From a checkpoint of a small transformer trained on Wikipedia.
Size: vocabulary 6966, 8.43M parameters.
Each number is 50 + 10 x the weight over its row's rms, rounded and kept within 0 to 99. Layers, rows and columns count from 0. The size before them is the row's rms in percent of the matrix's.

# layer 7 MLP down, 160x960, rms 0.03, rows 0-108, columns 128-191
099:34 51 57 40 45 53 50 45 36 32 49 30 46 35 59 63 29 35 58 50 54 47 52 41 44 44 56 43 39 51 53 54 27 52 56 30 42 60 47 78 41 57 37 49 32 75 56 50 40 53 45 47 56 40 56 56 35 35 39 44 51 55 51 47
097:60 35 50 52 35 43 59 36 42 65 43 60 40 54 55 65 55 51 48 59 41 45 69 58 48 42 48 43 58 40 60 46 53 46 48 58 40 55 61 47 64 53 38 68 53 58 55 60 58 51 47 57 67 44 43 50 41 47 48 65 50 51 33 54
098:46 47 65 56 63 51 62 59 52 52 63 40 55 54 50 55 49 62 29 71 68 59 45 53 61 30 50 40 55 47 55 34 32 34 23 41 42 45 57 58 56 53 54 45 60 35 46 66 53 63 49 31 51 60 62 56 34 27 50 50 54 60 49 39
102:41 36 48 62 47 38 53 51 53 34 31 59 42 66 53 67 47 52 42 50 52 48 48 56 46 39 61 64 55 50 49 50 39 70 76 40 39 39 46 45 49 37 51 49 28 52 26 62 38 57 54 41 67 42 56 47 45 58 66 53 43 59 37 64
092:59 54 50 51 55 50 50 49 44 77 31 56 58 50 38 54 66 49 62 50 45 48 38 41 42 51 49 41 51 45 57 60 74 65 51 80 58 59 34 59 58 44 46 54 63 57 47 55 47 22 48 68 53 40 59 61 37 62 70 39 69 45 44 60
101:55 67 59 52 58 29 51 44 49 53 59 60 35 61 65 53 44 48 33 50 62 49 49 60 52 43 45 40 51 58 44 37 56 50 56 36 70 63 50 57 51 44 49 43 57 49 59 46 51 32 43 59 42 46 72 43 74 54 51 23 26 47 44 42
103:61 48 43 49 49 35 50 48 62 53 63 49 46 67 46 80 54 51 39 53 36 53 46 37 71 48 70 51 46 44 53 59 59 46 45 44 55 51 64 68 65 52 66 39 40 54 40 55 50 44 39 60 38 39 59 38 50 52 38 50 55 54 58 67
100:45 50 49 50 48 46 68 51 45 42 56 44 52 38 59 54 51 41 56 47 48 49 54 44 50 45 61 57 45 35 56 73 62 42 55 54 40 55 45 30 43 36 58 46 13 69 54 65 38 62 49 52 34 44 36 58 36 47 39 52 67 30 59 49
097:47 53 48 42 53 54 47 51 45 52 69 50 58 48 43 66 54 42 59 51 47 37 56 58 43 37 39 50 28 43 31 36 47 60 35 60 61 54 54 53 59 51 56 47 53 49 65 60 55 50 40 56 54 41 44 49 48 32 58 57 71 61 55 63
103:47 47 63 41 49 57 42 72 67 55 56 63 46 55 54 56 51 47 61 31 68 57 52 51 47 49 54 61 41 49 53 69 35 38 38 38 51 59 39 57 53 58 59 42 54 54 59 65 41 61 37 56 33 52 39 51 37 59 54 50 59 64 69 55
097:45 60 52 69 61 60 46 65 48 49 39 48 37 51 57 55 54 48 47 49 42 49 45 62 54 38 69 50 42 44 46 54 70 54 60 43 40 46 34 71 62 55 56 53 54 51 66 58 36 54 45 61 34 37 56 55 59 63 62 55 54 58 29 52
094:55 53 48 52 43 53 70 39 36 67 39 55 55 67 50 54 38 52 41 55 44 51 49 41 69 49 38 56 49 47 42 31 66 55 44 46 43 67 61 52 52 58 52 22 49 58 40 40 53 51 60 60 50 39 46 64 65 62 61 41 56 48 48 71
097:53 47 64 71 63 50 59 49 45 50 56 48 55 48 60 56 41 50 64 57 50 44 60 50 57 53 60 39 57 31 42 30 63 63 44 58 58 49 43 50 54 46 47 51 36 31 61 62 52 43 56 56 45 49 57 48 54 59 48 58 63 46 62 59
099:50 19 60 44 54 57 50 57 51 36 49 68 43 61 55 46 52 52 62 44 52 45 41 53 45 62 42 63 48 58 49 52 68 57 49 48 32 69 59 52 59 50 41 49 42 46 54 57 48 58 38 47 55 50 54 49 55 46 57 46 45 56 50 27
099:34 55 56 46 59 50 54 54 48 46 50 48 60 30 32 70 43 44 59 52 40 34 45 47 49 55 49 49 46 58 48 74 44 48 50 38 37 60 48 47 38 54 47 55 51 65 34 63 39 53 48 44 44 60 47 49 37 52 41 61 70 38 62 50
098:38 67 32 64 49 53 61 56 50 49 74 37 56 59 48 45 51 41 64 51 71 58 47 55 53 51 42 56 49 56 45 62 49 56 36 38 33 62 60 56 60 50 67 67 37 45 61 55 56 37 29 46 52 29 51 48 61 42 64 45 50 42 38 59
095:31 57 41 28 41 39 36 57 60 69 30 19 57 47 53 60 54 52 68 63 49 55 47 35 59 49 51 36 32 49 47 69 25 55 62 57 45 51 47 31 47 65 45 49 75 41 54 68 59 33 29 47 44 60 42 55 39 51 73 50 51 46 45 27
103:59 63 71 42 43 34 32 40 59 39 66 43 44 50 37 42 34 59 49 38 64 49 56 48 52 57 36 57 55 46 37 63 55 46 52 44 38 43 49 51 52 56 44 54 47 52 43 39 59 49 54 47 65 76 33 69 68 43 45 34 43 45 42 44
098:40 51 45 55 48 73 64 65 53 51 49 61 53 47 62 45 48 46 53 39 55 45 49 43 36 46 39 37 50 58 37 48 57 45 42 29 48 59 37 40 55 47 48 46 58 37 42 50 56 51 54 26 66 53 43 42 47 53 63 55 43 59 71 55
096:55 66 46 41 43 45 49 45 36 31 49 52 48 46 43 44 70 52 41 50 57 51 52 38 48 36 55 49 62 40 76 63 51 63 36 45 45 73 51 59 37 56 43 55 30 50 43 52 49 45 42 55 63 52 55 62 45 35 48 50 41 36 54 36
098:52 58 48 49 68 71 67 43 60 57 35 50 50 63 42 58 49 55 59 57 75 51 40 50 43 46 54 58 50 32 39 77 59 34 48 72 52 57 62 66 47 54 48 37 60 52 56 46 51 54 57 46 59 64 54 47 51 57 22 65 33 46 72 45
096:72 68 71 54 47 53 48 33 59 63 45 45 40 51 46 57 49 60 66 57 55 43 45 56 56 47 30 49 54 61 49 47 49 45 45 51 36 52 54 48 46 51 50 46 33 43 39 52 44 47 52 41 50 63 57 48 47 41 49 35 57 54 52 60
101:40 52 54 31 51 45 51 48 54 58 44 44 57 42 43 66 58 62 51 48 37 52 50 54 45 53 34 54 74 55 37 57 39 44 53 56 32 36 62 58 58 50 49 53 50 54 49 22 56 58 49 63 58 75 50 41 42 58 52 57 54 67 48 53
095:54 57 60 54 44 46 31 45 59 58 41 46 52 41 77 60 73 36 35 41 44 49 46 62 57 56 55 36 37 45 48 63 43 39 49 42 50 49 59 23 52 42 49 48 47 68 50 65 54 75 49 70 44 70 52 40 49 57 62 64 51 48 57 36
103:46 53 54 56 68 51 42 53 58 74 48 46 41 36 42 54 46 40 58 44 37 64 57 52 71 46 49 57 51 54 53 45 32 74 63 46 48 53 48 55 38 39 54 54 53 47 65 45 41 49 31 48 59 67 59 42 53 53 43 61 57 41 38 52
099:32 67 52 32 26 48 63 42 48 44 62 55 49 38 42 47 46 55 51 63 51 53 44 49 47 51 44 42 62 58 61 54 37 45 61 59 66 53 34 44 55 48 18 64 56 61 50 27 49 56 44 55 59 57 66 40 48 39 57 55 77 46 35 59
096:50 32 55 63 69 56 57 62 54 82 54 54 51 49 37 67 39 53 45 52 51 45 47 52 51 38 39 46 64 52 55 35 35 53 42 33 39 71 32 40 54 50 59 59 54 35 52 58 31 54 47 53 59 40 56 52 54 70 41 56 64 35 65 46
101:58 39 44 29 49 68 65 43 61 50 55 60 68 50 43 56 42 46 52 63 62 55 60 60 42 48 51 59 56 53 32 49 49 40 69 73 53 57 45 34 57 45 45 61 56 51 38 58 55 46 44 47 68 37 74 44 49 47 22 30 66 44 52 00
097:54 54 41 53 50 49 56 39 50 72 62 54 56 53 39 45 59 54 40 42 44 55 51 36 61 41 40 50 56 56 65 36 41 48 48 75 66 58 46 48 37 52 37 54 46 64 46 40 42 59 31 61 51 50 51 42 43 61 62 66 58 72 29 57
096:43 49 42 52 47 60 49 36 53 65 37 53 56 63 41 60 36 66 54 58 50 32 37 46 66 65 48 49 47 40 57 61 59 72 55 63 57 46 47 88 52 51 54 56 71 44 48 51 26 65 51 59 42 56 51 51 38 41 43 47 70 44 50 37
096:55 50 57 55 53 61 52 39 21 46 36 64 50 40 39 59 34 42 69 55 40 62 43 59 54 52 47 53 51 37 44 28 64 47 48 60 57 44 52 50 48 41 47 50 58 58 45 51 36 46 36 47 45 66 48 40 52 38 56 37 49 62 55 42
101:63 37 43 52 42 63 37 52 58 48 46 57 78 69 56 58 67 43 53 35 39 60 63 53 41 62 44 60 46 59 50 66 46 43 37 58 60 47 37 59 51 41 47 44 69 50 44 35 37 46 49 47 41 42 56 56 62 31 59 26 54 68 38 38
101:52 43 53 53 52 63 47 62 65 38 49 54 52 40 55 52 50 60 47 45 56 58 45 59 48 53 46 48 37 39 41 48 67 39 39 34 44 52 45 53 46 59 41 47 65 55 40 41 56 41 44 76 54 57 58 43 40 53 35 53 56 42 47 56
101:47 41 51 43 52 74 58 47 36 48 36 37 39 41 70 43 82 54 55 61 51 39 49 28 47 49 57 46 66 44 49 13 47 60 36 26 40 55 41 51 51 54 58 48 52 35 52 56 36 57 58 46 59 48 48 61 37 46 40 46 47 58 57 50
099:41 64 48 58 47 68 44 52 47 61 54 45 55 42 58 66 66 57 63 50 61 58 48 75 58 47 57 58 34 46 55 41 55 47 37 60 68 44 50 56 40 55 61 68 28 47 32 69 60 53 38 49 44 61 48 42 50 44 56 35 62 48 54 50
099:39 60 55 57 58 53 47 49 25 37 51 52 58 57 40 63 41 44 48 67 63 40 38 57 61 40 33 45 54 40 50 52 53 64 63 49 44 60 64 53 46 51 35 59 48 41 53 51 64 57 35 47 59 47 68 62 39 45 38 50 30 38 40 54
095:56 36 43 56 39 54 36 49 44 54 60 46 38 29 44 45 56 31 39 42 49 49 40 43 45 61 54 33 45 40 47 41 36 45 38 41 55 54 54 49 50 48 39 56 53 22 78 50 52 60 47 47 43 60 43 44 47 46 42 51 59 48 59 60
095:41 54 51 45 43 44 45 55 44 45 45 50 58 56 44 64 54 48 67 36 57 51 54 38 72 43 53 49 51 41 29 43 68 46 40 49 58 49 47 33 53 61 63 45 56 46 46 49 47 49 58 60 33 50 54 53 30 56 49 72 54 64 39 21
095:56 53 53 69 41 55 55 44 63 32 44 49 54 47 60 48 66 48 52 50 64 57 46 74 50 60 46 50 47 42 45 43 44 64 60 62 44 60 69 38 58 51 44 47 56 61 52 50 54 54 46 57 55 45 45 48 45 46 44 44 60 52 56 48
101:59 52 64 62 40 59 41 57 66 24 51 54 59 58 54 40 42 40 62 62 47 46 46 55 37 51 42 53 50 58 50 42 45 38 46 20 59 50 35 35 44 56 67 47 49 40 35 26 44 52 54 45 53 49 29 42 40 48 53 35 68 48 55 42
095:36 38 38 54 50 52 46 60 53 43 55 58 57 50 47 55 48 54 61 44 60 58 66 59 44 46 56 50 43 45 46 58 55 35 56 58 40 54 40 46 30 38 60 51 52 65 45 29 64 43 43 50 45 49 56 65 44 70 55 55 56 55 42 54
100:57 57 60 42 45 52 42 51 40 73 34 42 48 49 52 75 51 50 59 46 46 57 67 56 43 36 72 58 49 45 52 55 49 72 38 42 42 45 47 80 57 53 24 57 47 55 45 79 45 44 47 50 43 43 54 50 32 50 46 47 56 49 44 61
098:46 30 34 36 53 39 51 58 53 35 39 48 50 66 52 57 42 50 50 76 53 47 55 61 54 48 37 57 66 54 60 61 31 44 59 63 64 49 48 40 57 47 50 53 33 49 41 44 30 35 58 56 43 36 59 39 44 62 67 38 36 58 51 29
096:75 25 58 56 55 48 50 49 52 27 37 58 53 56 51 46 49 58 61 42 40 58 43 53 37 50 46 57 59 49 56 65 48 48 50 40 42 61 56 67 57 53 79 48 60 59 60 58 53 54 56 57 49 68 51 59 74 53 46 50 65 57 48 56
104:56 34 44 42 41 37 58 73 43 48 51 50 33 54 45 43 59 56 54 42 52 49 55 53 56 76 64 55 56 24 47 41 71 49 55 54 52 48 61 53 52 54 50 45 44 56 60 35 51 64 43 39 41 48 57 29 53 48 40 59 37 47 65 77
101:43 74 53 49 55 59 39 59 55 54 43 45 44 53 49 45 63 53 20 39 71 57 74 70 45 59 55 45 57 48 38 51 39 57 48 56 49 55 67 49 50 54 29 56 71 53 67 38 43 51 29 49 60 54 56 44 41 61 51 53 43 78 55 59
099:63 65 32 62 51 48 57 48 62 61 41 45 57 64 52 62 40 38 35 37 49 55 58 82 56 69 49 29 38 49 53 36 54 54 50 53 53 42 47 50 40 42 59 67 45 38 44 45 59 38 43 65 48 42 57 60 57 62 53 41 41 50 52 61
105:48 63 29 53 50 51 69 51 59 11 50 55 41 43 45 22 68 36 49 59 36 62 48 48 64 30 48 42 48 54 53 66 40 52 49 65 58 32 54 58 32 47 39 51 40 41 62 30 51 45 43 44 37 58 39 64 49 49 61 46 45 59 62 49
100:63 53 58 39 67 40 55 53 64 43 56 50 49 50 51 39 71 65 54 60 61 45 59 51 43 49 41 78 61 38 47 15 50 25 52 20 48 44 50 62 46 42 59 40 48 48 35 42 57 37 38 50 46 70 43 43 58 60 37 38 53 60 41 44
098:34 51 54 71 44 42 44 43 33 45 27 56 65 49 54 37 63 41 52 55 52 66 66 70 56 56 34 55 50 46 59 60 43 55 40 64 75 33 49 60 35 44 73 46 48 55 43 51 37 55 51 48 44 52 47 41 42 52 36 63 47 53 53 29
102:59 50 62 49 58 57 41 51 50 47 41 58 60 41 43 47 46 41 44 46 55 51 48 47 40 43 50 48 45 38 35 65 35 41 48 49 65 67 50 53 42 41 54 39 51 39 67 50 65 51 33 52 34 48 36 62 49 53 70 41 55 61 38 46
095:45 27 52 68 39 51 63 39 42 45 59 62 52 61 54 36 66 57 24 68 50 60 46 48 65 53 55 35 41 55 43 42 21 59 46 61 60 51 56 41 42 65 44 46 43 51 49 57 59 51 42 52 62 47 60 63 39 31 53 39 48 55 53 44
100:45 56 42 59 53 55 45 37 41 49 49 32 57 54 46 32 44 49 68 46 65 28 64 61 40 42 45 59 60 59 51 49 57 56 51 56 56 58 50 57 57 45 50 56 73 57 60 60 41 52 53 47 57 35 54 44 49 47 61 70 32 51 72 44
099:44 46 54 40 60 50 50 72 51 34 46 61 61 50 55 41 52 62 37 58 48 53 56 45 39 52 45 30 55 66 54 62 44 50 27 59 48 44 58 43 31 56 28 65 46 50 42 24 75 45 39 61 56 51 52 45 65 40 44 34 52 34 42 44
093:62 49 58 55 52 52 46 59 52 36 49 36 70 38 36 44 37 68 38 61 53 43 52 42 48 52 42 41 65 42 64 44 47 67 51 39 43 47 35 51 63 49 34 27 44 57 54 50 56 53 41 54 51 52 60 55 49 65 40 49 61 49 31 32
097:62 37 54 42 58 45 35 46 54 56 67 43 47 53 64 54 35 51 47 46 36 43 58 52 52 64 40 46 43 50 59 62 48 55 44 47 39 59 67 34 44 41 45 51 46 60 59 59 48 57 47 57 54 69 53 65 59 37 57 56 53 54 63 33
099:44 46 55 42 70 53 56 39 48 72 54 38 30 63 39 47 78 67 68 47 67 35 44 57 35 53 62 50 28 42 54 51 61 60 53 32 27 58 56 45 53 49 57 60 45 44 70 48 43 59 36 49 46 65 47 69 46 45 47 32 43 51 55 55
102:37 57 27 45 51 58 59 59 55 74 54 42 40 46 52 54 60 56 61 55 51 41 45 59 36 73 55 39 60 49 37 43 53 41 60 31 34 55 43 43 43 55 45 33 39 54 51 51 68 42 52 47 71 48 55 42 52 57 55 46 56 70 52 35
098:41 42 50 48 51 52 61 55 55 52 37 63 26 55 63 59 41 53 62 53 64 59 63 42 44 35 45 42 53 50 46 45 52 50 75 60 46 52 56 45 50 47 45 58 55 42 55 39 51 35 43 51 48 46 40 52 57 49 56 54 49 63 46 45
102:51 77 38 53 39 61 45 45 45 32 59 44 56 51 49 49 53 56 33 47 47 48 37 49 42 32 53 39 38 50 46 51 63 52 38 62 60 46 39 63 35 57 47 41 55 48 46 37 46 41 54 44 32 34 45 47 39 37 53 44 63 49 53 58
101:58 26 55 62 47 39 51 41 48 29 55 39 54 38 54 46 58 38 60 59 50 43 53 48 53 53 56 42 42 60 64 54 36 49 65 52 50 48 38 56 52 44 66 42 54 33 60 51 61 41 61 56 45 65 23 42 54 48 59 61 70 42 35 51
097:48 66 47 44 54 61 48 57 63 75 36 46 44 45 49 60 24 55 54 41 48 56 59 48 61 57 64 49 60 51 60 30 60 49 58 63 42 29 54 46 62 56 60 43 42 60 53 52 33 57 39 32 49 68 53 42 43 47 65 22 52 56 37 51
098:53 30 67 48 64 44 52 38 44 41 55 41 51 54 41 43 62 39 56 50 44 60 60 64 46 45 50 41 45 43 62 44 72 60 35 55 53 59 67 62 54 52 52 52 55 38 48 37 47 36 63 54 48 54 49 42 63 75 26 58 47 43 53 37
099:39 40 47 41 52 46 38 57 38 68 52 38 61 43 51 48 60 50 74 51 62 48 45 49 41 63 56 64 60 57 62 45 46 55 74 64 52 42 60 58 50 55 53 61 54 65 32 59 37 48 30 54 62 71 30 75 50 49 65 52 67 57 51 52
102:55 41 42 34 62 35 47 44 54 69 44 63 48 38 52 65 33 57 59 38 45 38 42 46 58 34 51 61 35 46 70 60 48 51 52 37 50 45 60 52 69 50 63 39 46 49 52 57 72 49 35 57 53 20 52 61 36 55 53 48 63 53 55 47
103:40 66 49 53 57 62 47 53 41 47 51 38 46 58 63 54 57 32 59 43 66 58 44 54 53 65 50 54 54 65 52 50 64 41 62 47 68 38 51 43 39 43 61 45 38 49 43 56 48 47 58 55 56 51 65 38 48 36 37 28 56 42 34 43
096:38 17 45 59 43 58 60 55 53 55 52 55 56 59 51 51 60 44 69 71 40 45 36 51 48 54 48 39 53 51 58 74 48 23 52 24 57 38 41 39 46 45 59 31 73 65 45 33 44 56 44 51 34 66 45 74 59 58 40 48 51 60 52 49
100:51 51 53 34 70 32 57 60 51 61 60 73 47 47 54 39 57 50 60 50 40 57 58 55 60 49 55 76 52 53 49 60 49 44 52 63 51 60 54 56 44 58 50 43 72 53 61 58 49 59 58 55 52 44 55 43 45 47 56 53 60 47 43 55
101:53 23 35 55 46 49 50 52 54 61 50 70 62 38 57 35 32 60 61 55 70 46 40 56 49 62 48 56 51 65 38 38 34 32 58 51 58 63 70 66 51 54 52 42 49 83 48 52 67 53 38 51 37 66 37 63 61 42 65 34 51 37 50 58
096:60 46 61 46 43 46 41 67 48 52 56 47 39 41 69 38 63 56 56 61 42 49 55 52 71 58 59 30 47 50 54 62 46 53 68 32 53 43 42 34 57 49 43 57 45 51 34 39 45 64 57 46 63 44 31 42 43 59 67 52 55 44 39 51
096:52 53 56 38 55 32 50 45 54 32 41 45 62 36 36 50 42 65 26 54 39 65 70 48 45 51 54 45 47 64 50 57 28 50 38 34 41 39 62 53 55 47 55 48 29 76 46 30 53 45 50 53 56 35 67 59 58 44 48 41 53 45 54 52
104:57 51 44 51 51 48 57 44 46 74 51 48 48 50 54 58 32 42 53 35 33 50 52 49 44 54 50 51 36 51 46 34 49 59 76 46 69 37 36 49 59 37 51 58 50 48 65 48 52 29 62 52 56 53 44 53 45 51 51 59 35 59 21 50
096:57 44 51 49 61 39 56 44 56 47 47 63 58 46 61 40 48 53 61 43 40 51 52 46 55 38 48 50 53 50 56 73 65 46 43 57 46 53 44 46 39 53 41 46 55 29 44 35 70 55 34 44 49 56 41 50 52 45 52 45 62 54 46 49
100:52 49 56 41 47 52 51 35 49 44 48 76 45 41 51 50 44 69 72 65 64 52 51 36 43 61 47 64 58 64 62 69 24 69 36 69 43 41 61 49 61 47 40 47 56 40 59 46 63 57 60 57 44 45 43 55 53 52 42 62 65 54 58 63
192:32 24 52 40 42 47 50 46 49 55 55 25 50 49 45 58 50 41 30 44 49 50 59 46 57 41 47 43 52 49 56 41 45 52 40 46 35 44 50 46 55 48 55 39 61 55 52 33 45 43 39 29 49 52 46 33 60 34 50 60 21 44 53 57
099:53 55 51 54 47 41 59 41 33 49 48 69 62 52 42 44 49 45 36 40 59 32 50 44 49 47 38 39 56 51 45 41 52 51 65 48 35 46 48 38 44 58 40 49 58 48 43 41 44 43 51 47 53 36 64 42 41 49 51 59 45 60 49 57
099:50 55 47 47 48 23 36 57 55 60 70 46 52 47 55 54 50 54 36 51 51 51 55 56 55 29 51 73 60 55 51 58 47 58 57 53 53 46 55 34 40 48 52 41 46 48 68 69 43 60 53 44 45 51 36 59 38 45 47 24 36 52 38 40
107:48 64 46 46 42 67 51 47 48 61 73 54 54 26 52 57 80 41 41 50 45 55 40 44 48 41 51 44 56 63 44 44 51 56 33 62 52 48 60 47 37 54 54 27 64 47 57 41 47 50 26 33 44 51 39 47 45 41 46 37 50 42 74 69
095:35 70 61 55 47 50 53 65 46 77 52 39 49 67 52 51 36 54 40 44 42 64 51 40 67 42 38 44 48 73 59 87 48 42 67 49 45 57 38 51 54 51 37 51 49 66 56 69 47 49 43 41 50 53 44 33 53 53 59 55 61 63 45 62
098:59 41 57 50 68 60 62 35 64 50 24 61 56 49 46 62 43 52 53 72 45 53 51 57 60 59 43 45 49 57 62 61 51 53 38 44 47 42 66 53 56 54 47 62 36 40 49 60 61 57 52 52 32 45 49 44 40 58 64 53 47 45 53 51
098:53 61 44 48 43 40 44 50 67 39 48 55 44 49 44 70 45 38 49 48 42 51 59 40 47 51 58 54 57 32 47 52 46 44 42 38 65 53 49 46 65 51 37 59 35 57 55 61 35 44 61 66 55 33 51 46 36 40 59 60 52 50 54 56
103:44 65 49 48 64 46 51 40 52 56 69 48 49 49 44 54 61 42 37 51 57 32 68 41 32 39 48 57 66 56 51 63 53 26 39 45 43 53 45 62 60 39 61 47 39 48 61 41 53 43 55 44 36 55 68 39 49 59 37 75 38 42 52 46
095:41 74 42 51 36 77 39 45 60 26 62 60 67 58 45 52 50 41 39 47 56 47 44 55 65 50 64 55 67 41 67 54 41 36 45 61 37 38 41 73 52 53 60 48 59 56 37 36 50 63 38 42 48 47 55 57 42 74 70 54 64 49 58 52
099:46 46 51 52 47 62 39 43 48 39 47 56 43 42 45 51 35 65 39 36 51 45 66 50 50 55 59 60 49 38 48 52 41 70 44 70 38 40 46 58 52 51 58 63 27 43 57 30 46 70 69 54 59 46 58 50 61 43 60 70 47 50 51 56
100:38 59 39 38 55 42 39 69 44 60 52 48 53 38 60 53 43 50 58 47 51 37 50 58 62 56 54 47 50 57 57 44 53 42 57 39 48 54 63 54 48 63 46 71 45 45 43 64 40 46 56 31 67 40 59 51 62 33 54 42 60 31 52 46
100:40 42 43 40 62 38 50 46 53 51 36 61 55 47 35 36 39 43 45 48 45 59 58 47 55 68 51 51 48 47 56 41 34 56 57 63 33 49 30 56 56 45 51 45 32 48 46 43 37 61 60 52 48 39 67 50 52 44 39 62 60 46 40 44
098:44 46 29 36 29 41 59 66 47 43 43 33 65 56 47 49 47 24 50 58 46 46 47 69 45 41 40 62 47 43 58 25 37 54 41 76 57 48 47 72 35 56 30 41 52 51 56 32 29 41 54 35 47 56 50 63 43 34 55 45 63 69 38 49
096:49 65 36 50 62 46 43 44 62 48 54 54 45 49 51 60 61 57 47 71 52 55 60 60 65 61 51 57 49 57 38 52 63 37 47 39 38 43 43 30 59 46 80 47 62 52 38 51 39 67 35 54 39 54 53 52 47 55 46 50 54 73 49 62
102:48 58 59 65 53 41 56 55 51 49 54 50 42 65 44 48 37 53 56 58 54 50 54 68 49 43 54 34 50 47 57 46 59 45 41 50 59 48 54 38 39 59 50 45 60 37 42 57 49 55 56 50 38 46 35 58 48 57 40 46 63 47 48 38
095:44 56 44 41 47 41 34 51 48 57 37 52 28 40 65 46 67 52 53 30 37 53 65 48 55 50 54 38 59 55 40 49 67 41 41 36 32 50 41 48 52 51 17 44 42 39 26 51 55 31 54 53 49 44 67 53 38 57 46 44 66 34 61 35
097:45 43 57 45 58 42 59 43 46 60 40 59 52 45 54 50 54 51 41 54 52 42 51 67 31 44 68 39 61 53 59 49 60 61 49 73 57 38 46 25 52 47 57 42 43 53 57 36 67 59 38 48 52 66 65 54 59 50 43 54 43 33 53 29
105:48 27 47 50 50 54 47 46 56 49 62 58 52 52 41 43 54 36 41 33 62 60 52 46 57 48 49 52 49 44 52 58 62 43 43 75 45 62 62 69 39 50 51 56 56 45 36 41 40 56 45 61 62 52 57 58 59 42 49 36 51 52 49 18
095:68 59 48 55 50 59 53 46 41 60 57 68 58 41 66 40 46 42 38 56 43 72 58 38 37 62 41 38 53 53 55 54 52 52 65 44 53 52 38 48 45 39 39 52 41 42 38 61 64 53 60 64 44 58 56 47 56 48 53 38 58 28 46 27
100:54 67 40 41 54 46 44 43 44 45 59 43 53 65 73 58 41 57 50 60 54 35 57 61 45 62 73 62 50 56 50 53 66 50 44 50 41 46 66 36 45 57 46 66 64 63 61 48 49 43 46 55 51 41 41 50 51 62 72 51 61 61 40 46
096:59 52 51 60 48 58 58 52 49 65 56 64 35 44 58 48 43 53 60 49 59 46 54 77 58 46 56 51 51 60 69 54 37 54 66 38 61 54 41 53 64 53 48 36 66 33 54 48 53 41 45 49 40 36 54 51 53 52 44 45 68 49 47 35
101:39 45 41 46 60 62 55 46 56 38 31 45 44 45 43 48 59 39 33 62 46 50 55 48 55 37 49 62 47 45 52 41 62 40 42 55 73 38 53 51 46 47 40 57 48 32 61 28 42 59 52 65 45 62 22 49 59 56 60 58 48 32 55 58
096:62 37 45 41 46 43 50 49 45 63 77 49 60 33 70 52 43 55 41 46 64 40 53 51 45 39 42 41 47 50 32 62 50 40 49 45 56 38 50 35 58 56 45 55 43 46 61 44 65 72 53 48 59 41 37 47 60 63 56 78 37 39 47 57
102:41 46 58 51 59 49 35 41 56 58 51 41 48 59 51 72 43 35 40 58 31 37 38 41 63 40 60 40 51 49 66 62 63 48 63 78 68 62 52 55 44 58 44 69 57 47 42 56 40 51 57 54 51 64 54 61 39 38 50 37 48 50 50 47
103:42 51 67 58 54 73 39 64 61 34 45 31 49 55 47 30 63 37 44 43 50 59 46 53 68 40 54 44 42 44 49 50 31 43 51 53 50 51 54 48 54 52 45 45 73 40 54 42 59 48 42 46 48 62 44 56 61 45 46 42 34 60 35 62
100:38 55 61 42 58 58 50 54 44 26 51 51 47 34 40 45 63 42 45 54 51 45 46 61 47 54 62 65 41 47 51 66 53 53 60 56 52 50 30 52 58 55 72 45 46 49 41 37 47 39 63 36 54 46 45 50 58 60 59 53 44 60 43 40
096:41 35 54 39 40 31 65 53 56 33 56 31 50 51 42 51 53 53 50 32 27 45 61 52 65 38 53 42 40 45 36 61 46 59 52 87 38 41 46 64 56 57 42 60 44 43 57 41 54 51 43 45 51 65 55 45 43 45 54 40 72 49 45 41
103:57 29 58 58 46 46 65 47 43 61 55 38 63 46 56 54 53 45 53 50 45 36 56 46 62 46 43 46 56 46 75 49 58 58 52 56 80 49 60 44 42 58 34 53 58 54 43 57 34 54 36 46 62 60 19 47 52 46 26 72 56 40 53 35
098:42 46 36 49 46 33 38 63 50 44 41 49 62 37 64 72 61 59 56 63 55 45 35 39 43 58 54 60 39 35 60 22 53 55 67 11 67 43 49 59 28 57 46 47 60 59 66 51 30 57 52 62 56 50 53 49 53 47 49 64 46 44 58 45
105:43 59 72 39 60 47 39 66 42 59 49 47 46 33 50 42 68 51 74 56 48 44 50 73 54 47 54 47 55 55 51 50 53 41 59 52 56 48 66 62 45 49 43 42 45 32 28 48 60 32 56 58 31 49 44 50 52 57 42 66 45 56 59 40
106:38 43 44 63 48 73 62 51 48 60 62 47 47 40 53 53 48 44 54 39 50 45 62 56 33 57 49 65 47 55 57 41 60 56 69 37 26 70 64 57 28 65 27 52 49 77 49 53 32 60 51 33 68 32 59 55 51 44 66 50 58 43 46 44
104:42 27 64 57 64 57 46 46 51 18 29 50 46 48 48 69 47 63 57 40 47 51 51 61 46 52 48 47 46 52 51 37 37 49 55 43 51 56 57 44 47 59 55 45 58 66 44 47 39 41 40 36 63 64 40 43 38 48 66 34 47 52 51 59
100:54 34 51 54 61 31 58 56 70 37 70 43 61 33 36 45 39 46 47 35 43 49 60 52 44 53 57 50 59 57 48 34 41 41 58 35 45 47 54 67 55 54 53 50 43 44 58 56 47 60 68 36 39 45 66 34 65 50 39 56 44 64 65 47
101:56 63 33 58 48 62 56 40 60 48 65 78 52 37 44 46 48 49 53 31 56 51 38 60 51 52 50 60 55 53 43 57 47 52 61 55 56 59 54 53 61 47 36 52 59 25 53 19 64 47 45 57 48 40 64 60 46 63 60 48 43 56 43 32
104:46 36 47 46 35 46 51 50 58 63 54 46 65 63 46 54 46 46 49 52 44 60 48 70 43 34 46 38 49 55 55 48 39 34 42 51 31 54 69 46 27 40 38 57 47 79 52 45 52 54 44 68 50 59 58 32 53 44 57 46 35 51 59 47